config = dict(
    num_key_value_heads=2,
    rope_theta=1020.0,
    init_std_up=0.0595,
)
Each number is 128 + 32 x the weight over the matrix's rms, rounded and kept within 0 to 255. Layers, rows and columns count from 0.

# layer 9 MLP down (transposed), 512x128, rms 0.177, rows 504-511, columns 0-127
[[136  83  97 110 133 176 110  95 149 141 135 103 130 109 100 147 127 130 127 128 151 151 131 105 138 153 121 124 158 141 171 132 138 149 139 134  75  96 109 166 117 182 120 107 142 146 102 131 161 158  91 135 138 140 116 174 189 122 126 124 110 144 143  97 100 104 153 147  88 111 157 186 124 103 107 118 111 111 141 130 140 120 144 174 149 176 114 131  73 112 124  97 112 116  78 127 146 152 100  70 127 133 133  53  92 143 144 153 181 118 103 143 115 106 108 126 126 183 113 126 112 136 115 105 154 168 105 130]
 [118 109 162 145 149 151  68 119 121 174 103  88 112 147 131  80  97 139 135 104  92 133 127 123 155  61 138 144 164 155 135 132 132  97 118 126 103 190 138 108 100 168 114 107 123 172  85  90 143 134  91 170 160 177 127 174  86 136 141 155 140 135 100  48  71 112 117 113 139 112 111 183  89 175  73 116 120  99 131 151 168 128 110 114  83 138 149 157 111 157  81 148 142 123 157 136 130 106 107  87 148 104 150 120 163 137 139 130  96 147 138 104  98 146 187 124 127  96 203 145 131 149 185  97 151 177 131 128]
 [ 93 151 171 152 123 132 117 177 130  99  72 104 146 123 177 120 145 122  91  31 190 135 136  56 106 198  90 117 110 118 180  95 113 111 151 130 112 230 111 108 171 101 112 182 129 142 115 189 171 138 188 147 120 122 102 129 113 128 129 116 103 167 134  87  68 116 211  90 136 101 134 124 102 164 138 154 121 140 142 123  81 135 118 155 125 103 131 143  85 109 107 152 118 106 148  35  90 129 136 139 184 113 107 148 140 106 125 142 141  73 134 134  93 146  83 179 112 158 157 133 197 128 133 146  94 197  98  82]
 [135 117 113  82 162 132  96 161 140  99 135 134 171 137 158 196 134 136 131  95 107 116 121 162 130 127  97 162 134 114  88 133 160 139 135 131 147  63 149 149 119 112 145 159 136 140 145 109 174 147 101 123  82 104 107 122  60 137 108  77 131 128 130 191  91 161 106 126 100 162 167 171 151 128 117 131 139 168  94 131 133 146 141 110  46 150 133 114  89 146 128 183 124  68 135 142 105 148 139 178  98 133 130 129 120 108  51 135 153 188 145 138 138 106 117 169  97 126 128 130 102 151 108 140 112 104 147 133]
 [125 140 138 147 149 141 158 205 142 123 108 123  91  92 184 132 118 127  98 117 152 168 135 110 159 130  55 134 143 127  99 132  90 159 170 131 122 105 169 133 102 161 128 131  99 111  87 122 108 133  99 150 178 140 121 132  47 188 101  98  73 145 126 154 130 153 138 133 145 134 152 129 109 136 120 111 121 148 109 130 141 116 132  64 171 167 112 117 123 112 142 133 112 143 139 113 118 140 129 131  87  92 155 106 143 102 100 119 114 116  99 207 150 139 112  74 100 126 121 104  97 157 155 173 183 138 103 146]
 [195  58 144 130 182 153  86 153  76 107  73 143 131 141 140 157  79 138 150 147 158 180  98  99 170 145 132 139  79  99  95 163 115 103 121 111 108 118 135 166 140 140 134 128 143  81 122 109 122 124 206 110 108 116 183  87 191  74 155 147 111 119  70 147 120 105 171 122 165 108 154 102 139  92 154 136 138 143 181 103 108  99 152 104 128  91  77 144  79 137 198  64 152 148 143 159  75 165 152 151 114 120 115 136 117 135 117 157 101  85 121 117 134 103 101 132 143 188 126 130 156 183  84 125 169  88 117 128]
 [167  85 128 133 161 197 104 129 113 138 133 151 130 121 107 175 138 163  69  99 153 160  90 123 115 112 125 128  81 101 162  91 125 156 162 156  85 108 160 104 177 103 162 160  66 163 167 158 133 105 128 118 139 100 122 157 187 134 112 137 154 114 138 110 177 121 155 157 146 115 124 120 103 116 104 116 147 112  92 108 107 147 131 166 109  67 124 167 148  74  52 166 177 199 133 130 163  85  70 134 133 152 120 116 107 126 112 177 165 125 116 107 117 130 157 114 145  79  76 151 113 142  87 171 110  97 136 138]
 [ 76 116 156 132 164 135 135 136 192  97 108 154 107  77 120 125  72 131 106 118 161 149 190 142 118  37 120  76 123 105 116 202 110 153 142  72 112 111 134 104 150 131 112 100 188 123 101 110 125 113 183 128 106 145  86 182 146 136 197  94 100 158 131  92  86 148 100 151 140 147 111 167 120 131 147 136 153  96 103 131  97 153 106 137 153  82 155 117 111  99  99  69 146 111 123 150 159 118 147 110 155 100 175 207 149 120 141 153  67 148 138 123 135 143 175 123 161 145 109 149 153  91 120 151 145 150  97 132]]
# layer 9 MLP up, 512x128, rms 0.125, rows 505-511, columns 0-127
[[147 111 132  80 159 137  82 113 129 125 138 153 141  79 120 105 103 156  74 123  92 166 140 105 144 118  94  86 123 103 128 102 118 117 110 121 173  58  92 111 146  90 165 117  84 125 117 110 123  93 109 105 140  84  63 152  75 126 117 116  88 131  95 134 133 125  84 180  98 107 172 113  85 152 118 141 124 102 125 129 124 126 121 107 130 114 142 110 137 183 108 165 115 127 125 189 145 143 139 112  88 133 152 133 166 188 156 158  89 142 127 116 137  98 122  89 169 113 132 105 105 118 131 130 129 110 103  85]
 [ 84 112 125 120 163  93 106 138 120 119  47  97  87  70 115 103  71 138 119 121 113 121  94 155 128  79 114 114 160 158 153 179 129  77 132 110 154 151 179 142 193 110 156 145  98 141 145 139 160 141 139 185 114 205  82 181 129  48  74 121 143 138  56  78 108  88 160  80  87  94 172 110 131 100  68 173  96 138 160 106 121 115 169  62 154  68 192  88 111 128 150 166 126 113 113 155 143  97 213 204 143 155 104  88  70  99  81  99 147 128  86 146 141 151 122 167 112  57 118  81 144 132 149 143 105 161 121  70]
 [ 91 175 175 125  97 122 150 116  97 134 135 113 144 149 137 147 125 148 171 110 104 126 170 114 154 186 106 149 142 124 174  73  90 120 102 188 104 109 110 135 111 127 162 172 166 147 124 118  98  84 168 165 178  84 146  88 112  96 105 147  99  97  87 156 121 100 164 118 115 178 102 143 112  84 111 124 141 132  88 122 163 111 131 129 108 160 132 136 148 166 167 147 170 130 137 155 128 136 106 113 147 161  48  96 130 151 119 108  87 167 110 162 138  92  91 127 150 108  81 185 113 103 108 138 134  92 129 126]
 [ 55 121 149 105 171 157 126 130 185 102 108 159 171 152 137 164 145 115 163 150  96 146 112 139 129 138 136 117 124 117 108  91 199 128 146 109 156 131 145  71 139 172 137 129 115 134 106  95  88 141 131 133 109  95  80  96 109 116 156  79 117 134 112 128 171 108  92 114  78 148 112 153 120 109  76 137  99 172 112  98 152 163 188 126 125 111 127 104 160 151 118 136  84  85 115 183 133 150  83 140 125  91 147 138 145 149 141  80 129 121 131 112 113 116  96 115 151 116 117 135 132 129 126  81  87  72 187 144]
 [125 106 148 163 136 160 137 127 125 114 114 116 131 114 175 118  85 132 125 136 103 105 138 102 130 166 132 145 118 118 176 130  87 125 106 144 115 132  82 159 133 129 113 134 109 154 103 122 122 130 140 117 115 121 173 110 145 101 172 173 115 140 122  79 109 117 174 117 146 125 121  86 100 140 132 150 131 168  97 125 130  69 125  99 150  93 117 125 105 162 128 103 104 129  85 125 156  84 169 143 106 135 194 136 117 173 103 177  99  63 129 164 102 115 122 150  86 146 114 155 165 139 131 136 124 108 158 100]
 [127 135 103 105 158 161 108 110 147 165 118 186 154 131 174 116 195 180 116 143 130 117 128 165 151 153  95 174 121 167 122 116 150 120 138 161 146 205 144 141 117 125 163 112  74 117 140 121 110 120 108 168 105 166 151 147 157 127 176 117 156 176 121 120 147 148 144  95 121 102 196 139 127 153 134  94 125 144 124 107 160 134 153 121 124 162 156 126 175 110  89 107 127 188 172 155  99 102 194 126 112 126 174 119 138 107  96 137 114 139 125 139 144 165 144 159  76 163 124 131 140 163 131 153 121 109 178 175]
 [ 90 165 129 187 105 117 130 124 164 147 112 118 164 144 194  99  89 171 170 107 141 127 127 156 146 157 124 143 153 106 147 173 162 161 108 137 162 129  91 127 130 147 159 117 117  34 133 112 153 117 131 130 129  95 147 130 143  68 227 151 133  99 130  86 103 116 186  95 125 189 149 133 214 170 145  95 118 162 149 129 137 153  95 107 143 126 105 134 177 180  83 150 122 155 140  98 154  94 197 111 190 136 142 165 111 100  86 123 108 179 119 107 155 145 197 171 151 203 111 108 144 141 175 112 112 102 137 168]]